Each number is 200 + 40 x the weight over its row's rms, rounded and kept within 0 to 999. Layers, rows and columns count from 0. The size before them is the row's rms in percent of the matrix's.

# layer 6 attention query, 128x64, rms 0.171, rows 0-21,32-53,64-85,96-117, columns 0-63
096,266,204,127,198,254,139,192,286,260,154,215,190,184,204,220,258,198,181,154,176,164,251,231,212,180,214,143,273,203,189,223,278,164,186,230,154,151,204,177,91,184,160,169,201,180,235,223,234,164,178,146,148,169,194,230,196,238,158,181,206,231,193,132,222
116,229,189,202,271,146,194,201,193,208,179,213,212,188,223,152,166,150,202,203,247,194,255,199,163,136,203,187,180,190,131,187,181,201,218,184,190,163,245,189,122,166,127,234,208,208,193,171,181,99,131,99,222,118,191,191,259,269,199,138,191,178,178,139,175
097,196,215,198,256,183,225,189,240,151,295,261,196,200,230,186,215,241,180,188,156,228,110,176,134,167,160,226,242,148,177,158,129,202,219,218,181,288,170,199,222,247,151,181,164,171,215,163,189,218,221,238,252,197,193,230,175,215,147,262,281,192,283,224,185
086,207,185,259,187,206,190,187,265,102,231,186,194,259,147,235,200,207,184,130,161,229,190,178,217,202,215,238,191,228,209,205,234,163,210,270,191,228,149,278,218,169,256,124,173,151,222,215,227,266,142,253,166,182,218,213,239,132,189,234,201,199,242,296,243
108,176,175,216,174,189,200,207,235,231,173,190,239,171,261,174,193,227,155,172,198,150,144,206,139,158,204,223,226,192,179,241,113,226,118,277,166,196,309,221,167,265,175,176,222,202,273,134,133,232,169,129,215,184,173,253,236,234,205,199,178,231,197,170,231
085,186,146,186,218,226,187,179,220,117,182,197,222,141,255,181,112,190,263,166,241,256,180,260,182,170,224,212,177,253,187,160,157,192,229,179,124,286,201,212,169,240,184,223,210,128,207,207,173,134,245,129,192,162,254,179,234,189,233,160,275,158,204,206,186
097,270,160,187,217,172,188,189,195,172,188,202,192,146,145,168,187,233,198,154,249,240,145,206,115,143,231,217,139,153,201,97,153,160,243,178,161,247,190,150,192,254,147,246,232,214,154,234,187,145,183,174,169,206,255,209,243,150,246,185,212,152,186,274,196
123,185,220,272,217,144,233,202,147,210,240,212,160,238,211,227,226,247,208,204,204,248,184,225,225,211,206,203,245,230,238,216,169,258,251,188,281,239,183,196,275,155,231,151,139,217,162,160,197,167,278,222,277,271,174,149,137,207,244,224,221,191,269,223,136
089,174,206,176,129,175,179,118,241,264,206,282,191,233,186,225,218,182,162,185,176,163,224,137,240,165,171,206,220,257,155,216,239,195,191,174,289,144,170,220,106,195,215,137,162,183,216,182,187,230,161,215,272,151,201,252,216,240,148,196,234,267,230,175,185
085,162,208,193,122,234,164,97,159,171,219,205,227,238,251,189,236,215,240,165,189,137,233,153,282,204,147,219,192,246,257,241,241,171,240,219,190,183,210,160,206,188,192,237,192,186,166,269,222,147,170,146,150,170,269,191,164,175,192,221,149,263,179,150,260
084,221,208,234,237,201,191,228,193,160,178,233,213,186,190,192,172,251,179,156,205,163,237,212,149,219,176,150,191,178,216,184,167,240,245,165,131,252,274,216,94,233,207,190,142,285,117,227,177,173,278,212,165,178,243,120,149,189,188,146,259,185,181,166,178
099,229,218,200,135,183,171,263,176,180,275,221,137,159,190,160,193,202,182,206,203,274,211,188,144,227,222,254,157,204,230,207,270,211,190,182,168,231,159,212,191,135,283,182,154,238,205,178,194,226,249,315,152,209,224,102,183,150,196,195,257,176,185,224,197
096,209,198,235,206,258,226,111,185,183,196,257,188,243,268,224,157,189,250,261,190,201,195,195,212,219,226,103,256,225,242,269,144,191,198,182,253,288,128,133,204,209,208,188,229,158,199,150,212,249,238,215,227,229,158,230,216,226,241,219,204,248,201,123,197
094,230,178,190,203,217,231,138,245,207,113,178,221,199,138,225,173,154,163,215,205,177,202,165,178,157,226,231,239,178,178,284,191,144,156,266,152,162,212,242,195,252,178,176,255,165,160,250,170,220,200,137,188,220,248,228,263,233,117,249,138,270,200,161,212
108,189,216,184,243,201,184,164,185,196,226,216,200,274,211,270,235,156,190,174,177,209,268,290,262,220,229,196,200,98,132,224,195,205,215,237,172,172,170,201,218,157,139,196,154,256,179,258,270,155,180,212,158,224,166,132,194,211,229,173,190,146,153,116,200
083,167,208,242,192,231,116,216,152,219,231,173,253,215,212,229,257,221,213,224,243,234,175,185,170,334,199,165,234,138,286,221,235,146,239,211,168,241,200,135,145,143,165,209,197,269,208,188,223,230,151,205,166,200,190,265,233,189,214,205,155,223,214,234,241
112,148,170,214,159,232,198,209,245,210,140,153,236,174,106,176,186,125,251,236,213,139,197,237,240,253,174,210,219,115,263,274,174,175,227,226,154,192,221,142,269,194,156,160,235,136,235,183,214,228,212,186,214,169,200,233,274,210,171,194,147,220,198,162,226
106,243,190,204,201,213,221,245,217,252,172,174,206,251,203,167,207,189,204,257,165,189,184,130,205,243,202,237,240,218,178,233,248,138,158,135,158,151,226,208,226,238,186,279,217,122,250,251,222,190,157,147,228,125,234,249,164,218,189,172,202,252,287,263,263
082,131,187,223,176,147,167,221,259,171,191,193,262,183,212,162,133,216,185,229,257,177,174,143,163,265,194,252,208,139,198,176,222,221,227,237,219,230,238,237,115,269,155,172,229,171,175,168,200,169,150,286,281,217,143,161,262,166,221,175,199,199,216,220,162
115,147,169,195,238,182,171,155,196,228,215,217,270,159,179,91,196,179,218,192,180,221,188,173,219,232,256,201,139,188,176,242,210,211,240,196,258,190,265,118,200,192,161,226,241,246,261,184,187,136,182,183,227,229,250,137,222,183,201,105,221,186,136,123,177
080,193,200,257,226,209,187,212,183,213,249,218,174,208,254,279,215,244,252,226,268,186,152,277,267,216,233,182,170,162,167,194,154,275,148,134,223,187,221,170,195,197,173,168,186,228,256,268,160,187,179,141,201,131,172,167,235,213,249,153,181,157,119,156,192
093,241,207,250,330,179,238,265,181,208,155,149,183,191,235,256,226,223,240,141,262,198,169,182,195,213,194,191,162,176,223,220,160,224,169,163,163,198,219,196,226,124,192,241,148,178,161,263,174,250,137,178,240,205,176,163,178,157,253,183,192,114,172,241,233
068,208,186,237,243,186,289,213,291,155,198,191,249,175,175,200,259,192,193,196,219,208,170,139,146,179,217,176,239,161,174,205,157,232,207,223,278,287,230,191,174,162,244,143,202,220,206,227,217,183,199,159,163,209,167,227,179,257,247,159,228,174,139,205,77
088,204,196,118,226,214,218,247,195,159,262,168,191,187,205,206,155,200,261,223,219,118,168,157,188,35,272,141,205,237,159,217,191,156,253,223,240,225,175,224,244,180,213,240,260,177,203,192,218,207,157,218,209,187,162,216,225,268,219,203,160,200,184,182,222
088,172,168,228,243,161,185,186,207,153,255,214,192,250,303,200,204,156,203,250,229,196,249,312,147,234,214,197,133,238,198,185,251,260,208,209,229,184,198,232,187,185,137,221,207,185,226,291,221,269,232,198,205,237,169,165,254,187,136,222,228,143,222,171,236
079,208,183,257,217,271,140,256,216,218,196,253,103,206,149,148,182,216,270,189,151,220,187,180,160,267,186,190,260,220,200,271,220,223,198,171,231,224,208,196,166,190,295,198,141,182,279,218,167,167,222,181,257,136,223,208,165,189,190,219,209,259,252,193,235
077,130,184,239,136,149,158,252,177,151,158,188,245,175,112,172,222,230,215,191,165,193,153,231,189,165,242,133,210,229,232,269,154,176,166,194,204,221,257,237,193,146,127,272,177,235,145,225,279,246,126,143,219,181,166,198,181,194,225,206,199,191,212,219,196
080,219,194,202,246,159,161,218,96,228,214,245,220,153,184,189,261,178,113,187,215,228,230,182,181,219,314,256,196,191,234,233,248,229,211,211,252,210,185,176,244,229,187,180,221,250,163,176,176,179,112,189,198,234,180,145,193,143,222,153,214,163,260,154,135
098,202,228,239,186,181,166,181,129,223,131,237,255,205,158,266,198,254,162,168,165,264,140,188,145,207,241,251,233,173,246,158,135,203,183,228,169,195,237,191,160,196,241,243,193,202,173,158,178,108,180,263,118,176,202,206,181,178,238,155,207,208,174,166,115
086,264,159,317,171,143,140,231,203,213,200,199,200,168,202,121,149,205,206,193,179,246,262,243,237,203,184,148,236,231,182,154,184,237,263,218,162,235,160,245,207,196,274,196,141,145,177,140,153,168,260,219,232,191,153,197,220,222,171,203,240,247,151,193,204
097,256,200,184,195,196,235,215,209,168,193,172,231,205,264,181,241,99,235,183,173,217,170,215,191,213,222,224,110,284,226,182,311,187,166,192,212,167,136,178,261,228,196,227,243,261,248,264,207,270,167,212,228,217,195,163,197,236,164,267,190,157,157,167,207
090,200,183,131,181,176,212,151,246,213,151,230,248,251,248,174,272,156,215,213,230,135,212,197,198,167,192,228,182,270,220,213,189,228,229,215,172,137,215,221,197,252,170,211,194,186,247,268,207,165,228,146,228,261,302,244,199,191,172,267,273,129,160,228,242
100,183,170,257,165,193,217,185,110,166,268,210,280,168,241,218,239,181,209,222,191,183,240,175,212,210,235,271,197,249,248,111,227,278,186,223,212,221,241,167,206,232,197,165,171,206,171,150,126,140,220,258,242,242,185,211,239,194,182,180,292,197,253,195,221
107,198,137,130,233,206,234,210,205,156,210,183,176,257,218,198,255,178,205,266,230,190,227,189,209,238,167,205,211,202,77,222,214,199,242,196,243,235,185,186,270,285,159,126,218,171,249,302,159,245,200,188,254,206,173,229,161,197,211,251,240,182,243,228,221
080,213,234,207,218,210,294,209,224,210,263,183,186,188,207,160,196,193,154,224,238,174,211,308,152,230,153,201,209,207,150,212,224,178,159,179,190,187,200,258,205,273,150,228,191,220,255,266,202,202,208,112,178,253,247,144,247,206,163,288,123,231,223,205,241
094,209,231,218,284,197,183,242,314,208,122,232,163,199,200,232,140,234,220,171,110,200,213,162,219,159,165,147,189,242,200,216,161,178,191,173,163,171,162,195,221,89,143,179,224,155,169,226,268,216,173,207,194,189,219,189,183,252,224,228,123,217,176,170,195
116,235,163,131,203,226,133,196,182,208,154,182,190,188,202,228,218,221,174,208,147,80,153,189,118,143,222,244,189,184,179,164,127,210,243,185,198,146,282,208,143,203,227,228,215,259,148,158,280,223,212,205,178,214,169,233,214,158,148,149,183,204,209,246,227
099,213,223,262,207,249,146,123,101,179,269,175,225,260,129,202,195,217,211,260,253,271,149,187,160,203,163,253,228,179,223,180,231,162,161,307,283,214,175,233,169,208,196,237,174,216,220,177,203,214,216,253,208,198,224,193,250,211,208,186,224,145,202,208,211
094,215,253,177,193,248,215,227,231,232,139,246,217,269,195,225,137,200,233,163,179,273,169,170,176,137,218,119,246,204,222,189,176,200,194,281,211,182,198,183,183,115,216,159,200,136,171,174,289,225,207,174,201,280,257,203,242,237,231,172,121,192,202,180,192
104,184,186,186,216,257,222,166,169,175,241,269,217,213,203,184,173,222,168,205,159,187,183,225,206,171,248,146,176,147,134,238,161,175,182,237,145,208,74,198,159,142,209,149,221,223,178,266,267,261,242,185,228,216,144,216,140,222,153,203,103,182,222,187,194
099,203,156,202,180,189,218,192,114,187,197,180,197,229,235,236,114,178,259,167,235,199,220,144,192,169,177,234,149,217,242,161,181,255,237,235,249,179,188,192,232,202,283,215,235,161,185,182,211,102,177,213,245,149,220,149,218,235,285,168,251,210,142,286,189
122,234,150,149,200,214,267,197,168,140,255,236,226,237,193,226,288,153,210,207,231,191,258,214,229,186,261,243,195,119,149,154,239,207,225,278,211,175,160,240,239,271,212,159,212,213,198,224,155,169,196,143,215,249,216,217,223,221,169,133,194,131,221,133,208
090,173,127,181,151,176,186,164,157,216,233,110,221,202,215,155,169,184,134,136,243,169,228,144,90,154,231,172,226,176,232,176,184,247,218,217,216,176,247,187,194,143,149,238,156,258,215,155,197,243,162,271,163,183,251,192,190,214,222,207,142,172,177,185,254
090,234,139,115,216,168,189,214,234,183,184,182,203,231,165,212,256,194,199,217,215,108,220,227,228,159,137,237,164,103,255,149,201,295,175,266,244,142,250,238,211,190,200,265,201,194,183,236,184,137,182,180,276,250,173,174,210,241,204,215,223,212,183,193,205
084,275,237,135,236,246,168,219,159,268,213,171,222,134,248,138,233,257,256,194,190,204,252,278,222,179,118,159,157,196,253,204,160,236,261,192,210,167,197,133,179,218,210,248,177,255,174,222,178,191,206,184,177,212,181,211,215,151,121,181,169,219,215,251,246
098,215,178,225,240,182,245,228,189,273,205,175,149,131,223,226,226,163,248,150,199,203,145,195,201,228,168,140,249,140,256,171,180,224,213,162,197,225,262,144,242,198,137,197,192,241,208,194,164,129,189,167,151,265,197,267,193,200,187,186,228,191,83,244,256
123,188,186,160,159,170,221,267,207,197,187,297,219,278,165,182,174,226,206,233,169,272,261,249,208,242,265,217,200,198,250,211,249,245,215,199,232,274,95,194,162,171,149,148,193,260,141,212,208,241,186,196,201,220,243,174,184,167,186,224,220,230,147,168,151
114,133,160,221,199,157,205,241,222,253,191,222,209,282,157,185,197,227,192,205,238,210,223,107,186,191,210,152,211,187,255,163,257,200,148,258,203,174,179,255,251,159,77,125,245,231,220,219,173,213,161,213,208,250,154,225,189,229,246,264,203,199,192,147,221
095,242,143,211,236,274,254,247,172,238,227,161,193,133,171,218,257,160,195,192,206,157,124,203,226,155,195,190,195,200,149,218,236,282,264,212,223,229,234,173,142,261,252,222,198,191,182,190,270,249,197,150,222,165,187,264,185,174,176,150,189,152,176,258,268
089,171,163,215,309,204,301,197,182,208,169,141,189,156,269,207,184,243,207,249,166,190,265,197,196,189,226,212,202,205,201,159,236,269,136,195,234,191,184,237,175,173,232,207,194,231,130,174,229,187,173,225,152,208,104,169,158,216,216,136,259,217,177,155,140
080,193,160,155,178,213,151,257,204,160,192,217,212,163,298,226,163,253,182,212,202,210,257,135,129,156,212,171,237,219,243,134,193,211,134,268,178,195,239,254,164,181,218,173,226,167,149,212,132,145,193,208,162,204,137,235,246,157,238,172,177,258,147,166,166
104,188,198,176,111,155,154,231,200,144,205,178,227,238,209,175,161,110,203,158,170,277,189,226,239,209,241,216,241,243,185,144,267,188,224,212,232,291,138,187,278,185,212,206,167,166,218,168,282,158,196,166,212,191,242,163,189,217,186,151,248,247,194,174,151
096,192,191,229,257,157,201,168,137,155,168,167,198,240,262,155,202,287,215,150,153,188,255,211,146,223,246,178,225,179,184,210,207,244,180,162,112,237,217,187,158,213,194,173,174,213,160,227,237,193,220,189,126,176,131,138,266,126,178,166,211,225,158,142,142
102,182,210,206,110,170,155,157,127,252,184,191,170,269,213,188,222,170,309,213,238,169,222,184,227,217,195,188,225,160,213,171,198,171,148,208,201,112,165,145,257,104,143,205,187,237,173,173,149,211,219,162,221,251,208,195,225,194,209,249,191,116,194,167,218
104,204,215,174,186,168,127,247,214,213,206,210,249,260,214,165,167,154,164,245,163,225,247,272,196,203,168,322,98,189,138,149,244,240,225,161,266,233,171,210,212,200,187,219,223,255,150,193,170,155,185,214,252,200,168,194,220,210,219,205,283,216,211,221,162
097,147,217,181,164,198,211,113,262,219,132,231,203,232,192,259,198,208,203,185,101,276,203,189,198,266,227,225,228,244,222,236,203,170,265,218,286,266,132,265,194,181,162,224,186,222,181,167,178,216,229,251,218,254,190,154,166,243,220,224,262,222,212,192,173
096,202,159,257,165,249,227,216,186,173,298,209,209,211,161,184,257,152,180,220,169,206,197,204,277,183,112,178,282,204,253,199,198,205,187,152,256,236,217,202,295,211,168,156,171,162,230,233,202,240,177,225,210,238,245,179,188,250,163,231,275,173,252,215,268
107,151,179,214,252,237,232,285,145,165,104,196,200,206,236,193,135,233,251,233,206,266,157,155,160,189,233,158,196,166,182,153,169,239,171,206,268,187,231,174,272,161,218,195,195,172,154,233,294,232,166,188,158,154,154,240,180,176,224,211,135,205,192,198,230
114,205,230,120,191,187,154,283,200,263,182,183,176,181,136,200,169,163,141,250,248,228,192,265,174,219,183,200,172,171,235,193,207,200,191,158,118,237,241,245,167,248,230,204,182,91,267,174,212,160,181,180,207,192,199,247,233,208,139,189,175,276,240,218,255
112,230,202,137,238,161,208,159,232,237,214,207,218,173,195,185,219,164,198,224,146,176,148,233,181,170,243,292,193,237,189,210,203,242,158,204,219,230,188,169,149,164,132,175,147,232,214,135,190,141,254,214,251,251,166,175,267,240,149,114,279,142,146,207,218
101,268,214,270,206,219,240,242,226,200,239,282,154,125,246,194,140,141,199,222,165,225,191,164,211,187,225,253,184,159,238,222,158,238,188,230,258,160,173,168,193,184,221,236,190,144,151,153,241,248,199,209,200,178,156,301,169,173,183,222,109,239,201,222,240
100,219,191,271,243,219,253,113,135,207,192,173,179,175,231,138,229,221,185,259,159,272,211,218,235,176,204,254,212,206,147,259,229,217,230,176,241,154,236,196,208,171,173,146,249,238,181,252,185,254,278,195,288,269,150,210,190,193,184,213,152,168,223,244,201
107,173,201,268,262,190,223,261,192,281,239,220,189,214,259,215,113,207,169,199,255,190,209,175,232,221,263,139,231,242,171,184,191,226,194,232,158,190,232,151,130,161,189,280,191,283,167,160,154,194,148,214,225,243,143,197,212,240,198,141,152,201,228,247,211
097,213,81,211,198,141,222,226,197,193,234,219,253,225,274,238,227,256,292,197,163,186,226,136,165,192,250,226,177,225,215,127,205,150,254,212,184,176,259,248,214,196,208,173,163,227,204,224,173,149,236,210,172,268,187,205,155,196,241,263,197,155,174,204,129
110,178,180,217,228,223,239,200,257,180,176,253,278,158,256,228,157,214,203,237,173,169,171,280,233,183,145,155,255,174,264,170,256,163,162,228,221,226,140,235,310,183,237,222,176,134,209,236,250,209,143,220,220,191,181,182,224,186,187,176,274,242,248,212,180
104,200,168,197,205,142,194,192,183,174,251,142,198,162,240,275,261,137,171,207,236,179,199,286,179,198,141,200,177,205,146,295,266,228,263,193,272,133,223,153,190,244,165,238,211,161,227,223,207,137,208,251,181,219,142,250,203,213,199,216,221,239,215,179,250
108,228,241,158,245,207,226,145,199,203,175,251,188,123,214,209,191,168,162,213,150,140,156,197,167,304,192,197,158,137,204,185,156,119,234,194,258,190,173,192,184,210,200,268,206,236,182,95,219,195,208,279,233,265,239,217,187,225,162,198,141,199,198,157,162
133,179,220,255,150,237,166,194,214,196,189,275,222,191,207,214,191,134,144,183,171,240,133,273,198,250,248,213,195,235,191,226,171,182,206,229,153,231,232,142,166,199,179,206,161,266,147,206,208,165,310,235,273,203,259,196,212,238,151,182,246,104,188,184,177
096,186,154,190,245,165,222,148,195,195,196,223,212,177,143,168,259,230,225,229,233,267,185,204,165,157,248,122,176,200,235,178,235,160,180,230,161,296,178,155,186,240,233,125,197,172,241,199,177,216,92,225,147,235,133,264,138,234,152,198,220,223,198,192,213
089,149,215,199,202,212,222,175,147,172,215,219,169,189,106,210,160,183,196,187,250,192,179,131,217,301,149,271,195,189,224,163,234,212,212,157,275,225,138,174,290,144,218,195,174,236,206,182,242,182,247,296,223,167,217,211,127,235,211,198,168,231,215,212,235
099,256,233,184,215,242,174,204,204,220,201,231,233,239,223,246,208,179,245,242,119,182,215,150,250,192,210,201,254,144,246,276,173,177,185,207,217,172,275,235,225,157,217,261,178,175,205,164,181,239,257,276,144,267,179,235,234,224,195,172,160,164,212,88,164
093,170,217,253,221,203,140,234,218,172,229,301,190,210,235,206,195,178,189,243,153,259,257,311,164,215,198,234,198,262,191,223,215,263,239,247,175,173,186,176,183,216,191,131,216,214,151,158,167,135,278,204,174,174,238,206,239,259,266,156,229,171,175,173,199
112,166,196,204,160,217,163,275,245,170,257,271,177,174,178,185,217,208,137,220,228,230,192,240,195,163,165,218,126,249,136,191,175,193,212,246,222,176,170,180,174,235,175,172,142,254,141,226,198,124,294,205,288,202,277,174,226,203,243,202,190,218,210,256,242
134,179,174,206,190,132,224,186,240,177,205,142,175,149,251,111,183,228,142,157,214,252,225,183,189,223,178,168,149,213,208,202,238,250,217,208,208,233,157,133,170,213,193,239,186,120,294,259,142,244,152,115,236,155,190,139,176,168,174,244,198,218,194,168,223
106,215,202,204,194,137,174,196,226,168,236,205,200,187,219,137,186,214,82,158,222,259,176,218,164,177,236,229,169,208,161,239,256,206,226,144,236,168,194,199,72,252,160,210,264,239,178,209,185,210,125,232,240,273,205,187,179,234,147,214,223,262,211,231,179
089,201,162,165,92,209,153,185,147,216,141,142,200,177,148,207,193,223,230,152,203,101,239,223,207,211,194,284,225,157,236,203,201,235,259,183,216,216,194,149,264,224,232,170,198,141,215,169,186,258,206,127,178,189,151,210,181,231,123,196,222,184,217,243,261
108,147,189,238,176,173,210,150,280,191,219,178,243,136,241,116,176,256,131,121,201,199,215,194,133,178,191,230,190,233,244,212,249,214,183,246,177,209,191,155,198,234,262,210,158,172,252,191,133,173,131,118,193,165,212,139,160,212,212,183,240,150,182,182,226
088,199,197,213,153,139,254,216,185,175,182,217,175,270,126,279,263,184,278,223,214,214,185,178,236,240,203,221,221,246,264,189,215,195,245,149,297,268,88,177,267,192,277,178,193,183,219,195,208,218,194,204,193,213,173,238,159,217,208,174,181,183,207,242,178
076,174,186,146,271,237,205,129,187,247,233,175,176,200,162,154,164,143,224,234,209,229,171,187,261,220,211,178,256,172,284,160,137,154,223,202,178,213,212,200,273,203,132,165,226,178,241,268,126,202,241,198,216,261,260,229,212,246,169,247,178,138,217,236,226
089,213,302,249,158,241,205,180,160,238,168,200,202,285,212,216,215,205,199,272,181,261,173,225,161,218,211,267,237,193,227,271,206,163,165,199,153,161,177,242,277,162,194,210,194,228,138,187,246,285,266,229,145,201,172,197,183,201,229,232,149,181,213,141,165
090,226,181,193,247,204,179,221,162,165,187,243,214,172,176,192,198,185,317,251,198,154,184,242,286,224,95,200,195,193,200,236,106,158,189,237,164,183,250,210,180,263,215,205,140,214,218,241,209,145,281,238,162,222,194,219,248,182,262,173,192,201,205,144,193
088,177,179,236,252,205,156,205,226,203,267,187,162,249,291,192,191,253,150,251,198,175,170,195,226,150,113,175,168,245,219,198,199,216,187,260,217,120,213,211,164,177,182,252,243,182,266,172,248,210,170,126,197,168,196,155,200,274,177,158,197,236,113,198,244
115,214,282,277,167,273,179,196,229,245,179,197,236,235,223,199,199,196,235,257,118,249,175,236,253,248,165,176,224,196,232,248,145,177,186,213,145,126,214,214,228,147,178,220,184,237,201,177,242,259,229,253,142,232,183,205,161,151,165,205,115,221,216,140,200
074,231,166,317,98,217,262,150,215,163,225,238,193,234,207,197,139,258,187,189,205,254,161,230,195,191,128,214,183,162,160,237,204,204,220,251,192,201,141,195,199,168,173,124,206,179,189,161,242,169,200,236,185,138,180,229,216,154,175,216,172,188,249,242,290
086,196,196,196,199,186,176,192,220,212,216,222,173,160,146,184,282,99,186,206,95,250,191,262,174,176,161,183,156,177,179,177,136,166,204,211,134,215,177,227,94,196,201,268,215,262,182,256,174,264,212,201,189,248,215,153,175,136,159,216,198,213,219,244,194
088,200,172,248,97,205,156,159,196,252,228,205,215,151,240,188,195,236,161,131,169,260,208,256,199,302,196,228,176,178,238,221,195,269,234,161,200,164,205,164,214,261,221,233,179,196,199,206,150,262,252,247,210,166,136,208,177,134,120,206,161,178,218,170,178
100,227,163,193,171,195,194,178,244,237,175,143,232,229,214,179,208,209,97,203,204,247,283,166,229,175,210,208,288,218,197,221,222,188,240,225,173,190,255,211,186,202,225,236,187,203,253,145,144,207,155,126,113,160,161,250,176,179,112,227,244,227,270,158,224
083,163,215,154,161,218,190,151,174,210,230,278,181,175,183,199,221,143,98,212,251,141,199,179,265,174,240,227,121,168,137,221,128,253,155,177,262,105,143,249,162,230,224,211,190,200,259,177,222,176,224,181,186,212,210,200,195,221,250,200,219,182,149,175,188
# layer 6 attention key, 32x64, rms 0.178, rows 0-20, columns 0-63
082,142,163,148,200,213,169,147,193,202,185,226,173,209,142,225,267,242,243,215,241,159,155,183,176,192,300,160,172,245,161,206,171,252,194,193,175,187,181,224,184,213,166,142,114,163,290,208,238,169,189,234,228,231,188,169,195,175,257,171,115,196,184,221,112
089,193,269,242,220,190,198,267,164,202,165,119,252,239,216,241,242,153,197,273,167,273,183,217,201,156,134,281,276,156,209,187,282,187,234,148,185,193,186,164,196,249,226,188,199,175,198,152,132,216,181,163,205,203,212,218,155,186,173,169,204,260,238,145,179
092,162,207,152,261,242,176,142,215,249,176,152,271,230,185,194,219,269,190,139,204,171,171,152,249,195,214,163,144,225,167,181,136,195,193,191,277,166,226,220,181,226,275,262,238,199,165,183,228,243,195,280,157,194,216,171,179,196,185,170,149,206,178,302,152
075,228,245,236,178,205,186,126,223,229,214,315,193,211,276,209,198,203,187,221,159,255,210,191,218,271,184,204,205,241,136,215,254,200,159,176,105,190,271,193,215,201,214,183,264,176,234,188,187,282,180,164,180,125,210,227,256,266,151,195,191,251,209,209,208
098,233,223,170,203,249,203,297,256,248,195,171,217,241,234,164,219,168,250,273,174,144,234,237,179,205,181,232,200,197,236,138,271,147,180,189,206,201,156,234,198,202,182,144,145,175,195,165,209,267,206,180,197,242,293,138,108,175,171,247,184,251,206,221,198
076,164,247,265,213,192,229,155,215,258,172,191,187,195,166,229,253,210,224,226,249,267,216,171,266,280,217,155,235,120,177,268,259,153,186,202,193,217,146,207,248,213,219,191,221,192,278,146,210,270,168,265,207,257,161,248,198,225,186,215,140,235,219,240,215
085,228,161,226,210,208,161,165,161,143,149,323,130,194,191,262,268,250,191,195,208,279,214,191,184,248,183,143,211,155,183,268,147,129,178,239,187,183,166,170,169,237,284,204,213,180,199,229,196,154,198,209,206,178,228,233,246,207,214,216,240,169,216,133,219
109,228,196,185,120,177,234,148,193,202,215,298,233,211,203,205,160,182,216,165,123,152,202,188,219,165,200,288,166,196,219,172,132,181,203,171,210,179,225,295,150,204,186,259,249,195,204,217,174,224,252,276,185,159,185,189,220,230,230,153,203,191,127,296,196
101,167,185,216,182,237,232,208,208,199,227,194,233,161,161,196,235,272,142,184,194,211,146,178,183,220,112,168,167,193,191,209,260,238,240,175,115,229,168,201,213,207,244,191,324,203,194,185,287,228,203,251,206,136,165,307,222,197,183,150,223,184,172,246,207
087,215,191,257,151,224,223,265,160,219,258,161,201,114,198,202,204,123,185,185,181,167,110,239,219,181,149,240,220,199,216,156,251,209,144,219,166,219,171,263,185,207,235,148,220,192,172,179,226,200,194,175,216,118,153,213,204,180,152,162,175,305,183,159,129
108,216,218,169,246,176,205,159,173,234,210,183,182,237,197,235,213,265,219,170,179,231,164,192,263,217,255,211,218,220,224,221,214,187,111,119,216,128,233,269,264,176,226,239,252,164,257,219,114,184,212,189,176,163,212,172,238,230,286,114,157,223,184,243,171
087,240,276,243,273,191,198,204,203,171,231,242,101,185,176,195,195,236,225,226,191,231,169,125,140,234,170,149,245,202,191,177,246,218,147,206,153,160,272,183,236,178,217,161,189,207,229,174,198,246,178,171,258,218,259,229,247,261,118,227,185,127,236,184,225
100,253,280,225,190,227,223,248,178,212,194,108,251,185,152,220,203,175,237,169,237,211,193,278,193,226,187,108,205,258,214,198,179,184,233,192,256,243,161,186,172,157,159,214,114,133,180,163,253,272,256,183,166,158,169,168,155,179,195,165,164,235,173,179,186
089,240,216,130,149,200,177,252,166,300,174,226,160,161,224,262,240,127,228,271,219,232,136,232,161,184,196,183,236,123,187,203,214,223,192,176,124,179,196,158,131,183,180,212,192,213,217,164,258,268,193,226,224,237,182,237,223,150,177,271,179,198,226,246,187
097,224,178,214,172,232,171,150,171,207,135,196,235,290,195,219,188,159,159,243,227,228,188,197,228,204,189,224,174,279,198,238,242,202,162,186,230,139,239,167,167,204,165,259,222,190,117,211,175,148,142,184,207,229,260,110,239,268,226,202,223,154,165,100,190
105,160,147,219,214,143,194,252,193,222,127,161,228,201,148,145,243,206,185,127,134,206,144,290,282,222,241,188,198,162,179,214,162,140,210,193,184,151,199,264,187,189,198,177,219,257,191,174,177,212,217,227,197,196,162,232,202,262,151,153,177,174,293,200,260
108,199,272,213,284,281,209,258,222,211,205,190,194,136,186,192,206,185,130,216,210,217,197,200,170,148,166,199,218,222,207,245,150,224,190,175,215,196,287,144,188,219,201,142,137,182,176,128,243,220,278,246,202,188,293,292,178,195,188,222,174,254,211,195,185
100,208,197,233,126,90,236,190,196,238,221,252,144,168,251,235,228,188,219,173,176,234,239,238,223,137,268,196,202,222,203,187,185,198,215,210,154,166,179,196,223,214,239,242,251,178,229,188,220,210,221,159,242,157,88,91,225,243,213,142,230,224,249,224,193
111,184,250,131,190,186,168,204,213,136,301,248,229,197,239,200,212,236,117,207,176,186,223,167,268,271,152,204,190,192,196,172,150,176,169,179,222,208,241,245,159,218,204,197,239,202,219,267,142,123,280,168,233,212,122,180,227,244,163,160,234,217,240,207,177
108,196,254,190,184,229,252,274,151,228,222,129,202,198,196,242,246,169,186,242,252,173,130,224,193,162,217,172,218,205,244,245,273,142,166,180,218,161,150,153,258,162,211,243,203,217,152,198,222,188,217,219,249,172,172,180,224,225,143,204,260,306,271,169,157
099,185,152,123,207,173,214,209,192,239,202,180,205,181,207,274,155,172,218,178,232,231,216,174,217,267,219,206,158,190,231,191,223,237,282,211,207,156,253,208,218,274,146,218,239,159,205,263,164,158,157,253,148,187,210,281,111,132,146,147,212,262,211,216,177